config = dict(
    vocab_size=2048,
    lr_head=0.00359,
    grad_clip=0.5,
    doc_mask=True,
)
Each number is 500 + 40 x the weight over its row's rms, rounded and kept within 0 to 999. Layers, rows and columns count from 0. Numbers have three digits each. The size before them is the row's rms in percent of the matrix's.

# layer 2 attention query, 320x320, rms 0.106, rows 273-319, columns 240-279
101:442429535521489534559454482482462476505444504565498550523426486498539520544557572478442511526531613496484582442526449478
089:458550575533504413490492493528422536492473475498568401543573530557462568484461438521495478473519489555549497470487554525
107:551523442485549495519520454530516544520485486496458495473481486544436545454459493417512417522550536563586501518497546510
096:466479494470492587541427487476473547488475492559504485522450496593558506544436446469477543507530400490440561442502532499
110:562478511541498471515472540512484460552529563451512527536446503473500563524479427497396527506435512556482472527495565493
122:379485513492498490449462512487467495422479522481509503454525542526490460513543562466461485500502494468400486569553487519
113:557427515501466553515494496530509480512556519474491506435470485516477475487525510530506490506507469555548512566500544551
118:498507410477455546453482465562554533479459632512518433542544495514472474492532474473480486585515512482518487474559473489
103:491505507482497560502491486463480550605495519538510484448501468520448459490498510532495493460451552503461495427496524462
109:464500561541448539457477501504575496507646528501450465460448496509502449534521510490474511464507512555481615477527482515
118:469419514497477557499478444514502482514488498478508563432500477475443500478507542490516471543458538499553411550521512456
106:522481433457514466508433499518492527504442482469494493499465485520472462475556509463500507492534487432538481504495499433
127:533498445469561522537508485521481552492474503476534432459467543557492531472499485509480405478486530521509503462505460533
133:451555490498614506516530498528482503487518425431504551535529464459513554457542456549453493537488564470524559495536477470
099:494513529511420510464495470455503530471459439484520531471466484563511421503516511456566526540459503453499509471504478499
108:513512498490469443533460527489516509551457418552523516470552507497539460480536512495522508508386557502540491477509548501
097:553470504522527478443536424539505513555509463507475432472529515559415513505571507530541477458509435460484505546510601519
092:525593470529546459472525525519565492480449492497462518535526497494509554395434501474508492534493502458453465556519555544
097:470479493540507490491467432517519510523510466504553518516523547486491499476462544482514457523456500517531464484452529529
089:495520561483397547503501522563531489512571500505500472505524447432519476502513488464458447526513474484454517484481498465
098:481471502485486569438527502477460526488521488523487485410441496476502501609485527451487515533479496438502442559513514442
099:485563515457527525538519496509531566485510581473488579468485471491508542536535444524497524597434515581568578456501585430
088:559573602547490517511520490484505487490481472541544448458475520459517485492532419478532580555537563534485471521463501462
098:539507417504507445534521557541519530412527500532409480540463575552550516401449543477469496548516591519537448492538492520
100:528448419495457526476481476533444456472532563495518530460504519515476438482515522567534451504537455421504469470534485517
101:492492554500481493529510543563495526458514532506438537529514524485488509446519544558539538472494483562398453495525495441
098:514491455538479441496448494518554450493453453519492543515538493379522511509477587444501519454527440424520544531522513414
101:516517500492528504453481513532456538544501534472489477527549581451589523422451489541483492501509449528462563480514507540
099:477510487483564546497520569473498509551496442507554456470546454432521455513507531483554533523481560537554506506488573549
104:491515530550466496474510506524513595449413570439490488508527450544508487511475511519471532441492437416481467476500526394
106:499499530533499513545458561486428471472453501450476535387475474472492457490495508494484473508470513525492479489453454474
099:436522500481440529500420464489518453575601457542500500474531511514457527480465464485472519498565491491485513532540415558
103:503526567487494515545483503492452489451532487533453482552524536518458472491488478492594508488455470562530490482454497521
111:501507536542533508418520467477438535398596562518539527560519522530517534556510563494508388478493476492611532475501479542
110:485409556502504464527485463403581530597438525505572533444500477516438363495469463469495416507458478476502554524510460464
095:449550400466473521519523480460520483526425487468537570469523474538546507499483486480516513524583475484518489461609574480
111:464579576524495540509502476476488469429429450528444581526538497581545522495566440531505490525461520527581579501549538473
112:475546484513435542508504467459521555494473527505490541491404465542548553549525427537509565467525490483551495472485482509
101:553519447461519466519508484566515441501495517518506514463491497461488517406485522506555523477441463479529561545414560419
107:498472478474515520531460429471515489471593454484519463440474503511470532551502438536504493406483542447483492431490489445
111:511568567484475426521507488553461510489481506510534550588501546541561495488476534575525544518571470499469501489508495534
110:575530474540441581494538445501504521508506494563485574510509525479470520512464491459485449486486518446511496572481501510
110:476518440524428492497565582490539496530494460469512498435469569489462518484502494493498467560544497488444560470555507510
111:507467457528487525562477446577428539523514478512491505600534529500565483495517401526511505415527442465501441394447464478
110:549497497509498453464506516464507539527439510495472513506545545469515484510498465465491493559508493523458491503438494582
107:542489506460508464469496448479543529550487525514445580488441486570520473449484509457565501501469406503511497436533465492
112:528520526518489556499466442491507456536575484496464466488505472491464431506532477589463541489493546428527458496432468575
# layer 2 attention key, 320x320, rms 0.11, rows 273-319, columns 240-279
099:499527600452527552504511509510475559441516473451522490384505510432479591486557448539485498506546440534522574507551479466
094:575538574485476488501546487484602467428526485505447516510521465582384495445543557506563520450535461527442545507516521533
100:529532438521490531523549572568502491481487467564475555547444489551419463519540446473603511513516480558594433521430581471
098:464482498491437445461401525546467414464516513574537401530446540423534489521487510504496451541564477468449449520506451485
098:580503454447507492470474510518512576510475491478493512448483490557510461426517485451565493461469524586504495498490515474
117:486482534513512507474464471460466532402528535448560587425565527484518508510547504522457442445481507492492541444436495523
105:481431564478491571494476521551510499497496512519478493510434482576484587553572517477503479460498442476490405512417455541
113:531581468502527515463558452499492518485465478522453463515514520500503501532495576500519448491559483397474505464450508481
100:450491530457513538488462552467428491563537493523456484552458541473520504554562495503439543485519564501489506537492525503
104:495506510496504553515448561601514398454505487495545505485531504465473510490495514596493528451567516507508496459448537480
110:427449498407424536482486483494571511544505519544557538509453490522582430549466496479454577516499476473585511513504514465
099:473488490525535533536491471491527476571490503458445485539531481489464464481494473483523440548541501489505473523467560477
118:502507550499562460491502533522448462528516487453476554476430504546459503545527489468511411480526477495578425520489545558
123:492473518472512488462520463500513498584425529496485459544460512552489524510607499437486480486514453492533478539501550555
095:531461503486524436513547480480516496493489504557441482509477517416537516508526472505564453505495487467510563484494502444
084:525495499514501571514466470500494478470499514562493525503495515502508454504525441523472570550540497547525459568538500471
112:515493516534527491534540539530490506482479450500539518450539548532489493464532562441595502530434506556550564503540517510
099:555460434504511479487563559517418489531548506427551479480589491529450517516463481495556563471515516500470515519491525459
102:529509477536557619525467592564507510451480445520436553450492510484464478475485502504506490506496485463535503564474532489
095:526506443492588524505476521528428451415508447494451493459558493523497437452537479488490550552526535515542551574499546508
101:497465501445460504512405554411507470527503483499489448550463542507496516465503522531503536435469448452430538537504487503
105:526536502533464594444512525516514536490547484510447579615517467511472483527522553465510537450480509522498597557537517494
100:530508498478480436522444427493460518525531488504546455516587459532500554498501428568487530488464538526501552461501493502
098:437519589573491514479523466458485487519522478467537533527475529499510498510455482473506539490443519536486516467488464448
110:481543518445504466483504552517473505500502536465445475555457499488505525504562526508504527575499539437493543482522453564
103:495513477427500509475486495424533515488577531539516556410516482430507514460454442526525459467476500476576532583391524443
096:516495524503473500541534491531509515493516562540487497513537523512417534516515534438515501475609510523487504526505549473
101:496548504578491539500489488405498576438464483488496530531572497527414449509430559436490457534495456480498459619490472493
096:544528492510527454459483470539581550394453489470443526548496513544452535482476524489527568507536476505476450542475546481
103:548447488516544480485424430458472493526550530427521427538424556528490471523530439534425493444540568493489499502507474512
102:499520501484454502505491508515482554621516468428468489530496507541541518521569499513499487482545487462492472554575467584
097:426491515497508521482552559473498497507498478504453569471486515496506461454504529589541537492503603484472504536495592482
114:485518517513538494437517511472528529512527499519457584514525517510498515502489523472503468538541541507499517494488500505
103:452496444602513498498493537515534497499525459506505450508385498473490544420501508563452454544510546452485487562528484484
107:475567446503485456444543515505541479571446545529409481464524489494497486610527486512487454455489574526525538453489468477
118:550511505540561534459593551574477563501448461481531502484465507493478471442509500487565456479476517548513506599430564455
126:445502543496505514522488474471430490534544498504502370511469500485516501541501506572426518473567497477465451468527465533
127:513590571546537544552568460542497543471524454549451506503492474519499496444473498441496491499516500583530528541488529497
101:467618530572533592531540447494530477514481510477494595549531533540495465454585450474495464475445501529513457565472559496
100:506432483466551500512479628560569477583501495518482496520497461422514546498570551455534549456528526478559477517532503521
105:522488496540558513508538474528499521408538562566489449398420514536540462437470524512488547457581477481488493468525447509
113:484467464455495503471540485540496466510570510450496469539458470477575476462502493562445494513522473569468435526533515472
116:493517501505605585451455523502471514493521532504556521556534532547459485471489497453480406412540526574611472547513532444
107:458453522507524530511527511530580546491518563448442483457411568462493489440496548505469456518481488516569530525456498489
107:405547450521522529465509452516488447478500400518484520465489450462455520502540601504484460450589479472474501529530487527
108:478526449549446562471426464463517468518487553471469456498409483486539483483547522500534522395528497511476475470509473455
111:495522511570512514527469516619491466464551462502526437488462537477461486511522564475499375510513481524467503526461511490
# layer 2 attention value, 320x320, rms 0.11, rows 256-319, columns 240-279
077:507498549477474522458461474500502475528521474526509411575525498572492510503525511534485531472491495514498459518550442480
091:484581550457515463469477482509473468499496461554492444516529511456557439501528499542487466480526513466499618552539549561
084:485467448419488554490493531512577530430474523558515528472383453481575460596476403548516492506550494476557441411526500568
094:548527567531501550408469502539537439497574513505533498469479528463558481462552503470439490508529561526525562529514527515
095:412510447504467503516503525516535524528497487539436501572488491447492514371485534506525393529454483521456514494481493521
085:455518429464492499496533494510552517503548514484506475467531469470490505602545459521442451480523485426451525479533458524
092:523529512508522479477553560465531435502482429495508412491490478494550523560480506522502473454529507459543549441499466542
090:532516458459521539414481537558610473431555487475516466555534505517566557550481516465502569477537545495517512491543505519
089:521570459464514531523419551520536552521454441487514549609570434551485505472483536461473479405424522487484486444496501476
087:518471451468517424480487501420540407531482486540538517492509506505503518434565546492469448521486529512503549533465469507
094:497533465462552451527538512536498545504462517485557568502477590459512548466467486560455465504442493499517442494538521516
086:523533475450487513479469513494470480489532493489493479510551454489535457454509464464439502524554484455495525490516496479
093:512487492506597461481566504503457475523377437538502476503476490478414427468523496478536521437515488509506491486577479562
090:506497446452493521528492472520518469446447518483486557497413510514519535539468472527448407527503494459512512525573488508
097:569605517536472510510498502568575526456460507482472465432468533457450586506471532489504551529538482489496513458489501492
094:448520441575471455551496534412511519493443495501479470557486505462445459475498537554464481515440447443401460522489555516
090:532490569516521534533570506502493446476551538532514512539513503432523513521420430511451544499476453456450526436468490520
097:450510470524554471454469448514542473516517487575408537470469534448521491517518409455474536490518535583486534508525529535
090:575524413471440513469448502478462561569468500471504573524506487543530541483523489543403526456500473444520447530428522432
097:532483440508498517507434513481459447523456441486509489494532485478490504521513554458494430572478501468464475559444464458
084:503553493476553531565526550508413520528480464483441519527462408486567492393508524510451529533483497523418558469498419542
093:515503568451501515492570467493491546514433482544499541555433538561493548498443523578355528467499481508452519494506520539
090:527516493570503459470531476506551563508511521569473516493448446529519519522444538545520423499505488491458560468521513529
095:528459483519568503482493544448418455537497470509516488491551463521489504516508494511522519415463455515479488551538542564
093:480524498508500502504497551441547487467432410513519508487474525487489480482560475462460456458498503502508543453480503504
090:461569481497487546499469477535456523451503504501473537523494475500500392503478499574481530500492527509485545534554497452
079:430554518491539500526485480513508477512527582490517493477459488559510506431497529524452433492503479517476459509536473553
085:535511493444532481444509496489507449469502504551563464488530450474511543546522484468466525503480508515509501529462470538
094:544527400477428532546457530460506536493547457452552440531494453523498530454513468544457512491496525543507491581444485482
082:460422539479531446516487529510515466505465435472486497426468447487450485540474481477527423504504468443533610545516500511
092:459496520414470522491515508510466522504559476573516482494494432502482534554502456556475485504488490442511556503464475497
086:527501554478467530487442516575576532474483488521493505479550475498519570497486592571532527518457520461483530487394561514
089:509453521519534494476509528550433474486524511517499519422477491488525433458541469448472472491491591544496562494478547529
099:572465464505477527559482538372426502542508488485507454471461562524430518529509530425501469492581494531486528603500520466
094:518482473540494505508521537505535530508491580492530523489438528475547443537488472521611530501391542505466540497490496496
097:490466510447570495532487501460504487565523566504573492523507504526501489476553483570419548511550418510534537459574506526
091:469510537507520498553529519605516480446531519521492472489494507506445437534489610490522416506440475437500473581505531487
090:554493477492468469505449512489478501452494579534498404512496440507553479522546564521508505536539539524452475466525552555
092:551494482476470489555602538489516488477507468480467484462529491521555534449448478483496467511429520539521523551516488519
089:460499524537508518561514475406556490436433563468535600529490458477521479480521518498495518488525515451538493524532480489
094:468529466504493503491542498489498434477482523453496484556492480455445525537463451493471506548529510550511532463476515485
087:454533526456563484493512468485461507434533578503508490572490420530496527480524541502476499538505484480503530499453439550
095:511503510474471483485514529517558421552446482605438474447588455500534467535546556516558490501450562558509449542597475484
093:485520449506449534516500520504441542602539530458545504505550511525573489539450476396522540470476580528514569476522499485
090:501541481495514482445475478527494513501477501540518511490529460546519493580453401426518567487558481510478480470452547497
093:495512434467447488548471448556494494486451515505508538486453474460495498508485454560481472531482433502540520457510592483
087:494501470524481519465546471475484472481515421508477464433446496533513568549479467498540536585492588564599442489528560508
092:517421527514521493583540544514496510469433569560525469525505507517517566479527483509520510546546530580465479455467425551
094:600545485501457496535467499558475523510465544514568464552436466486487525492479501516507511475483480487475517499479481490
099:555524503509481511496453489502487502520493397502436399515400520478507471503516402585559500504525499512500535562450450475
088:462509442526429501533456482570474534517489488518546515485554516406409479528487493476383522510532512490470489391455500543
093:475512558535525474475512498481479492560513520528450540507477538549492462449501477454508539487489488481474575506534472572
094:436498489397585436503523413585503545553483532515558397521558477549550531534474493521477510512449468497527472509521532531
092:443502468458566483488450341545514508431502504480575482452516559441549483533500575535472464567508528429479487503436497501
087:416530544453453494549460463527523564422505538480488429496535526465530459517533450507521500506457419478526535464477462523
089:396427524490542616539519574481538564500497528472417468531566463510525480523514458509484453485485521536521539478521499468
095:543582482490498489480496456479573458450476534514462469499432424471415585563471495508519498468508465502515541521495556472
095:412485446421492430508432503485473457437467455508540486503491502477461492509501450508473559497477533472466580568567495494
089:476486434531420492516597575520528575529500469468484474459533523539491558479458526535505560526565449491536520536516559490
090:554439517527456493462515502494491532467508518545529497513520506465502450527487531414494548543541544439536449448591446525
094:522595463522483500556500500504484536502476463549556490467557516533504522467527472540582493523517519450471469419479481466
094:521461499448392476568462474439497491463477506538436528496503552528485533480477519465476472566464528573582420546648537488
098:499529465556447471594497439481465506466518496505470561514450509544532559487493513471449499569523505479489537573488562510
097:498407452504510431471487527531496505549515470513469479473499456503533480513464519479573454560513541394514433542402498494
# layer 2 attention output (transposed), 320x320, rms 0.211, rows 256-319, columns 240-279
071:546460540521461470551458512541505478492536532538519576513515533480528542466415441476456478478491501480422538460469498522
085:499458507494456417473514426509472495423513499508447558452547571542517470540536538534522502460515480550470501532496531524
084:588525537510505488444461532462447506511492470459492543472551530457491507453483477554506575484516420565449503540444474476
088:479500471446538523608487459525514508489465575474427605518499514439517459499508505565538494540494445486512453485482475499
085:454490536452499564569509555446489525465526475432443438523493468482566491461472468573514457516465504437530478506517508420
079:441466562522433519479521562409463450496538497508509493541536482466448535436562501536493481519398477527472483468467475524
083:485499530493442479544502405535406483530550555508472487544531515501577480428481457469490502500496487568482486519522493528
078:467494493514508511537427425520491491523439494505453480551435530466505544418508427527527475551511517490529443574562557470
081:484454500471493599500504543539490562439532580478525512556459476414489583517500514495493453541469462512490422512502524520
086:511455545506519493508484449479468591417493534514479444485515477436584471558491500545491523479601515526457484474541497458
087:515522547485520451474538522516527435525528531503493548443504433513437421455495492515448510478541481523490525469531453546
085:497467589503492493494581499530548491503512447515519488534468550558525503515526498476457470546489594538534529528532490520
087:449544466478488554480414465497543478536503524505578407460531475559518490490472455517490481550547483506483498510562511548
086:540488549497509513506422522544469511418529505477493523507485502473480514434501534494532480481476497511491542544482526425
091:499491495469417568468537525509428544518522529500505582488479464519412489499488515477500424474472435552514467461499447529
095:467454505533478502458552492478514483492488523434545378507514518484490588494519506432508464447491552517513417517514519449
083:486499460525529512555518523485511508485479439506498562495568484566488467565575477512576449442578539544429422552513502453
086:550431609467526442494584496452500535529557550536505496473467507527526473518547467515503518466522526496474507539470459479
082:455438462527545463499460497474527496519476510515549446442537497510488556517489446524579523480535453502566540538487529445
091:496441573524471510554407427495518510485442563543521526505462501475582568471419532506483449459543528511517565414580546469
079:509488473539508494466480531501525499453510561545561519447531538500470573551530529543501476488489442468488506525487548536
087:514519534584464434472454505525571451464474540492556453539541498542537532512522470444539553513482457527527523476432483572
083:482434466408429442546485490532515548466571580430509474556512482483471466494468428476530500463450521459510474530451472499
094:491540493588462544445483449530494530478467500540526509542551490475511511483522593520511480428522494513453564461538534553
084:549413516541495458435526453546483513479520504529497426488555560453487507495531491559509579499513509562560536507526511405
086:442466516474550507563501474474457489461560506440526491471476532510479511535493556486451510557524563483603515506453523555
074:466495538476461436510488543461492505510501376473451493495467427465467504524523524484438529525562482410483500408546496466
079:503505517501509491542571518486484564458448465583441550431423499432449489502511538513556478491494447471523493452491447492
087:512465450496469532484525490511503521485470531506522462460464498456588561508503542492501526480498470440514447541518520443
080:529528564540513528482541507566493494540449478489532499499527481520492565457431506536475467470522520534495432412495466487
085:524558534542459487476539598461496472494438449486472548538530549521517534543536493476489482591533474556493480430492483481
082:465462439496434507546463485506530478472396552444516522561503557503546441424451438504476459434515446526507452440514532477
092:469444494487488545512520517454498473475512473470429492513519456579539429492513510523482429539456525469517599569502505486
105:450511560493534535503525550409503505600556463564505561555477472545435464498486446531573472510525498502466535539498563530
098:529510516539441512417471466449608483510463486532549428472524534437481559484507536553441431527428533486481443541547455535
098:469432469507512511442532551518495455515521449432529475568565469496497460541495446466495492491554446515486510562483562523
098:512495574495481543528492416500443488512472520552490503528528531540447499558423519520513522492513491551526515479459523466
092:473467519513517541505553456520527558451506450458513559531485464546479427511511457498527482507499556519535465476542616519
102:459500497493514575483533449565512521598468541548428618512478511548467563495501503596495467433527449484475465505549487515
095:594532440511543522440464511476502500554583479531497508450535506486443466471489520504556536539497520478521494564525568470
098:451553509527440508506569468543455569524521486436459507480435520476477499478492550489486552477532495475509508446489356486
093:537490490485512462470487580471459445476499524460476519459529538537495488485511499521491495526606589463464528487538457465
099:571514455530506519500482506511503550556518603551574457479510485530460541489527473553557484559453396480492532480553536553
098:521493488571517449414547508518468505441490514482536497509533471538494471470552515560483449536476492524561534511452526541
097:473501488535455461485473447504508477505439478494534501480492490488506484451433512492425490425473535499509505437446445538
101:513478516538528469518567477476533522529477525536500515491449493492490443431476525541506487487495408506430516524618499522
091:497529468490519477547448533573515472463502544450492540504502551527517499473503459516438494435490499485562483551496539436
098:508536550582542513553485525449419529500560471548477494496590520482480487506523543486504495517551478548510464506481468456
099:539466457524540499499470438493500467479484479457464549487487509491415471521530521436549518566502447517500533453488560460
108:494497491494556437607460495499518474412543487531432548456507488467434539547468566512538519457418486429426557514515450531
092:530463561512460520443509479482498593428514451458553503583523445404475573477506480530536533511536550442550543493505542505
097:519464501411499559534440570472456548454468473526470479592489530512604462542499566515476450452550527523442457531477489509
096:547546539545450432541491573514509491476437546515447451461541493461490469543551545544500507512598555488493538555442481538
095:445511475506446492542475482539503509553540495491519440459494537476573496550447463478492503546455521466494479510545524520
092:471490508485458430549512584544514477466461450474531442483474528435534435520493501413523492409505453570557470451478456562
094:454477466511517497508532516502491478480514580478510509531448507454473536535515458548474558401511552553527495493535480534
097:542483530501490546562483460562501582521553546529504582497592537557534489492547437501460498562577484442438528531552418469
097:559474499445531548461489543434516474564520503484523520497526491509555562531547465510494512461480475500424483457503525520
096:512506555528495486481587571569501438481495522503547543409542554481522457584493462462522510501528422520467476467522457437
091:464496443452546440501466483463480496536488433476517472530514495460547494521458483489526513490444506530474451521525529506
101:630569518522490537530543448523502505456570452458473468551439504513495495527421515542487493525459575501541585545570434476
094:512523457435462518473471454505518501528407505543564510555512543475409552494452526534537517455544418533515444446504486492
096:512536552486499538525476515511457465528489510433466474445469510452466411486468455540528480514523404537527465541493480479
102:505558451503433507565478482535508511454478506491558478510425491494522479555449475506564491543520443521540465489488471445
# layer 2 MLP gate, 640x320, rms 0.268, rows 0-37, columns 240-279
093:567501531449487527432514500538475495521450459428479518514496475528530475480495454525478524552476482525531448481476516494
102:513512436493509497522423487441514557523495448582520535483512484459547476488481468479585543456589479531480441475496496525
079:489479450476443560506541472459483503445449540551546459536450400468520483505458553495457486490567454514524469587575504481
104:467533490540504483522514446557427561546478515483485480521555643441454481526509490507528493496489497503459554577476479497
099:475501498491540487491508496520452512436523451456461500527486482526502519516532557564558497446466523621523503467488484492
110:441485492579560488479481491493520504483528470472444514530449443468466530515473483455542505517501445540563472526510506499
091:494499502458520467536506485519522531494463525640446520499547484470469445503455521523491539439493526506521433522586520487
087:520466504471472542450510498473587524514459520497465430452449462470577495495400524471542474445487491507492554544525496530
101:564511469556535525528489465495467524515570544513498494531531494422511430533472483479510469450473418497528575507497467515
085:511533548483580455536493532445397422505564450508493526465550534503442523430493553554480502437558478493467496488431571480
107:481463457520469527525500507486534505483516499527457498472479465523491455508546526472557545481425558531446500507474541521
107:525502567548502451604524480421439495487445546602399510479578510533538528456554524482505549495525444425554563491511581510
086:498454463464511470524447523530504509397496502439450493445436496470492492488525494501457474418470494473570468531547527505
108:444618456415518500477472435501508523504473464471535533540431508508443463461516560497510487504586447496602466552544490563
110:456554559553482499487523469494445456501481517513503504483494487403545486444536478534525450490506523467569524435480540524
105:440541534536454550554395566506508510481512490574552576514522541527538542533530478477492471581498496496535484456504517534
096:484463445504582477535487417486484472415530529491457517506511462439481479505446618483495495498613475514538505482489528495
102:489528454526557466521516476466572516495545532530499530456543522403531506544485466407556514437569472533536603475498462555
103:524460550497511455446402514504499451465489478500480516487494507507522610518477540529535483469501478536467487516550506483
091:476533565493525498489529536417510492514522507495486558519538439487575484497488577461514562526504495501471511489510452584
099:473422480411513554547507458536469506591545482513535489470603501481518436585502488467515464473474518440535511558519548450
106:535476547534541503521518493526466539452565544475527456530480497463508525485484557580506463534489497451601518501460530427
093:543497509517498453503506462499495491464524519558463461516535501567506489484536431465594507502511538491520583577503472513
101:522467488461478574444498582541436493489422507523507523562526487452537482500491472593512512545499429503559514434474609475
102:498482522462496563440547524451531515533505459464484398436557570522549536515426565544562455517417502514466552463441596498
088:478573422499571465516542514493476437450572530551475533522451515609526545542518487546528454464490520455563464473476487521
102:462484508525508476493499484527461496464438470476513544522539464449516504484491462594590554539479562473546512498476574446
098:483484585522476538490484522454544580549509496527462474484432467505478505492472570582524543537493456535498534445497517447
101:462546512538512503489480506556568578468533505459531521511487576419525542510503506481450427441494481455497444410518496521
112:542424433411551541498519551453537517543445510505518554568530441486476461495503536521496457484452536520493518570494527587
088:475407490524524501499478502499460490494498457455481535436476536505583480501505490446483463532549495594505506563544545534
100:540487454488443487473490551461528545481466498563506511502490575552420460517536485475526551472513513504548528478494564551
113:454511462406512456475486515489533449454480476449548456511467483524473476382466522457464504448442569526486586478478502485
111:544505508558527465539514489533595590517439549524550471506514430505434475536441470503541547547491507466526462421501546449
097:544521538543508517479560432504460545529532519523526587523469484520534513549418528534463496558516548508541515493500478435
106:504521506502464437518441501580487478485507516482481504480593524502512529483533488538550590521519538545500444554481453529
103:533440556515577502474502436454450512456515519507474530484501523453449537427486440477510469486536455553526556521498552455
108:511485543480540519503494469495457509484503466521567512541551528483525492455511548495547501458532496465565499515470466544
# layer 2 MLP up, 640x320, rms 0.254, rows 0-36, columns 240-279
099:359517480462526490523506585483613551518537486453498502513514489432546514553552528514526506480461475501499465514455582487
104:469486627527508530468492447522501451468522507470452492478496435496526427493561478538444502520529452515482509436534504444
087:430446536523467473543499573465476436446471558447525537494487507514553546477443536460473536526530464500471488443485501423
101:493494472535556549509477445550522464528495456490500456576576568478472534512557476472443526524484605530517502564511526499
111:487435530429501455555496436452409419470482476476503463573457527559510532457503486530525528537488537514516463474465482498
114:524512518523639492516532527514515490530481551515498497444528598575497482501485505488501428434558471539479444456503563513
092:473469487554520401538506541522505509518456498532511558482533526471477451508512442450541458527565488496510472494523499502
095:580401534550460501493527525526506497454487559517529445458485482495458521428504505449466483570481507482518577501569484498
108:478508556527424506492510497567483577450477553521471507515439512548545487446443472456425565471528527503496562430542517543
093:482503514509548527483472513482541444481485522591514504561450481431488458459471493463497479448547528561523479555512578452
096:454501455449427517501538544541493519561517533482486484478499517549477452466536465513480483529460528433469463428526532537
115:537499539494567500517453447433443478436548518483528520491518438526529527488452472451607567480498443543586514522458491491
094:485521555551527491505494575460461529556532504543485445512500478551534446463516511527531477502494551498504495527447490537
111:460466556493503450575449432467457497469479477473537544597505451460502615555508533571490483504545584537515484483463454484
110:417506546468487477570586433433545514527485535522525508554466439438419474399423453473480476537475452548514495504515494546
096:456554538527467491530476429552450485440514469532519485537459416449486456556534562548529516501422561589498499476470525544
098:486485477450458486517506522469426497551467450434468496518526564530464491509484486433436520552532423503534481534503501507
103:524568457491476468575587495507423496484481550474493487455520440520642488482569483503487540520512449530521534484542493521
107:484498554475521518494443532541499502460504473566481571427491571567468458511491452455492460487498563511415497477528481514
086:499496525458449554455456525424467499439434468567535579476508483459439532482464528507568495501527451489525520560516511531
099:509525523461498507527461488520454501510495498489506465501513545526531467521506499488482497531439426505521439451528481501
104:565514510508523476524491550456530486490502531524412496509511468512527521402474415482468533519420488479536472520508515464
087:570498490494507452445534497502569491510503539516446466482426493529516421450551507509495532473428584483456486496485455535
098:527545496454445469467492471511564531501552519514530485457516508521491377436524521479522555534470531475488486465465423590
102:516554495452436511490506459509499546466484436457503497543506470528454523528455497410532513506550468490480508526534488522
093:523460467557540475523459512455465527527542531502558527530504522518540483495515479560494532428432486561514469447421494518
095:494427371445477515426476511528524490526547504474490482501498537555494519539582469498489509510521477502405536500497453406
095:508512448560522521477460498523562478504406543435566491475496541478511460443419457469482465488418544512441498460434475434
105:423500552477476469540502553471482521515551468469505415485523517508492474537445555512472495452498459428514556566535452488
102:529466469409568511551493458458477445427573502423458532455513504481546532448555475511497506554442454409466493434456514547
091:402469452513531533479518466522541475485414512491466518459504520543553416474514452410474474440567455528475542493544593462
100:470502506519543511510508455514508462507480498434470469529520508434517476576529467482508526475560495464547550462513524504
124:465478512464537523458495535483494494558534505543505560498508523499511446486511467617520495521475541520519459499473430452
102:470542541536509523442465497516500516546545474489559462513629528520480467517504466502533513577543559494396513451524496462
102:540421451545453502452450595531490508454496580515490492538451494530537515505526469479470447540483507507551522494492542502
102:504529443575437510496383460529510489531487511477473523486592544491453501551586391370486517469573523563532555498489465528
104:485436547588469506536451496511525492513533508532432500460502509524483470473561549475520480459485516481547476577518447541
# layer 2 MLP down (transposed), 640x320, rms 0.127, rows 0-36, columns 240-279
099:554494478535504574565532541506515528551479473486488502568426539444475469482510496440524495510558448548566386472559513521
107:494541554506494508529550548515535526471431492457528549490434449503501409461430576569512483469497469455506511421536439455
088:461473606465489516481557522490519550474527524535599503581474471549560487520553469534599485488541438562517491446443482517
101:519471517476485493543551573525508516499463589542523509414464480500454434396518539551510519574526542419420488497462502491
105:440518495459574468505456555516476513428544541533508486485484522525472519536454529433547467536488485528531530530566537548
110:474535478522462480506445500455507593474575401457542435544505479501524575484486599512439526523491532529540537506501539499
093:559488534462464458455518584531514532496473519494493555519552556529568493559500499502471500465466493472489452497490529533
096:498507459517552491455500535428461560482547516497416469515559499461550554451535513518446400522473473505461501502554477548
113:519541464566499443438449508531519445488534474534525524513504441546609474465529476454484539502560468512490477449479565497
092:498535483509508524486485448485509478470555476590513475512551464533551515418459558490515506493508492503493547493417509518
103:455383558489448477524477496520439485515606528514466495478495579509434528468531474493506565432458594577415483492518457465
093:507480579493462516475525451496521483465471512519545521478467468462553522483478465482537429472449557547466509468538506507
093:475494488471500501470553483390496449564417545449461536511459490480392531499406556496423520467493512580507530516513482470
101:504515497522579472499476444523433552480492453485512502535533486510407399469495527523599506535452490489529528411500564482
113:450461463493491523518562503494511528544537472468487544462494517527537537448556506544494456482451505541565473513522459522
103:491544542443489481438470542475519498574468549523539482427525548444458470472501514562478439503466488520464451535432512477
089:495533539458505523441416525374558538502564511582518419481544510483465456504524510454539493477491432490488576488481481448
103:494531492512518485478492527462468515499455515497504583507498504599534558455527504469521570424532549480462521571505511502
106:399589519476446493567553517469495462481477451532499477530537540552439505495544527498490467496472466475530494486539454464
098:528470550537448561500414500486478462482488523550510495530520547568513540441511482461431448548482467476471563537517499520
099:430549509524446477482502592531501502548477447456548564505539449491491506491454498537554517467452470496480492586459512553
105:479480547490455479522455568498489565520536533592473499563468551477475399527523434542551482456525495579549425486489553508
092:501566474484528528519498489431513471517501478485461479508496569513439476534443534513464474476490550534536432485525460517
097:555527435543511489527481543441506501470519444554491528501473461530596509487411542566541477545482603525510484519587547513
107:493457520515500488512505521559496653516549523542491435489485533474552471545503524502473484487406483471482476515481517475
089:423457395483512444504603451423509415527529538547476560498448540537469440539475436525507442549549509509515417488509412539
098:557448492484498504520548420509555405508572548533620581492496540526484516522533476484507515455503474520498595515558477512
101:490521501508586506431513597487490476488512461403482517502477458503555497507479518435552426479546485496521501520474521468
103:514543507508539464520459459464537470467513475491485539521487477508455524438520448490498495482472461525496550480466453517
099:493523481468586503534524446489567458485499510454492445551524437462480502520436509495511488397410509587506419576531513537
091:529509418432566474507519496546545528502462530470484529454466466456512485489430505492516493545481508519440523438520482507
100:501592448504478496507537498504490461517544604514447518487512446484534483507544491596468472539485506532512432507480475560
099:525492449546549500499447524458488494530456520493521443511474473535471548504517491495513511489524453515495478551451600437
105:476507538458529509522505519452570454557499576541521498491532519533498456474413526481480464471583524524491499464527532481
098:528466523501583443445516439496505527509525491497541544419545477487528421479469524514554507507543504513553538544538496528
103:552570492474488490446547592475524470575472472459519502494477477456539499561525524532486420459496437447466505513570499398
106:536458460537488476427497536450535515496479559520540495509542516486479459482437515465493517456576540471585473514486587519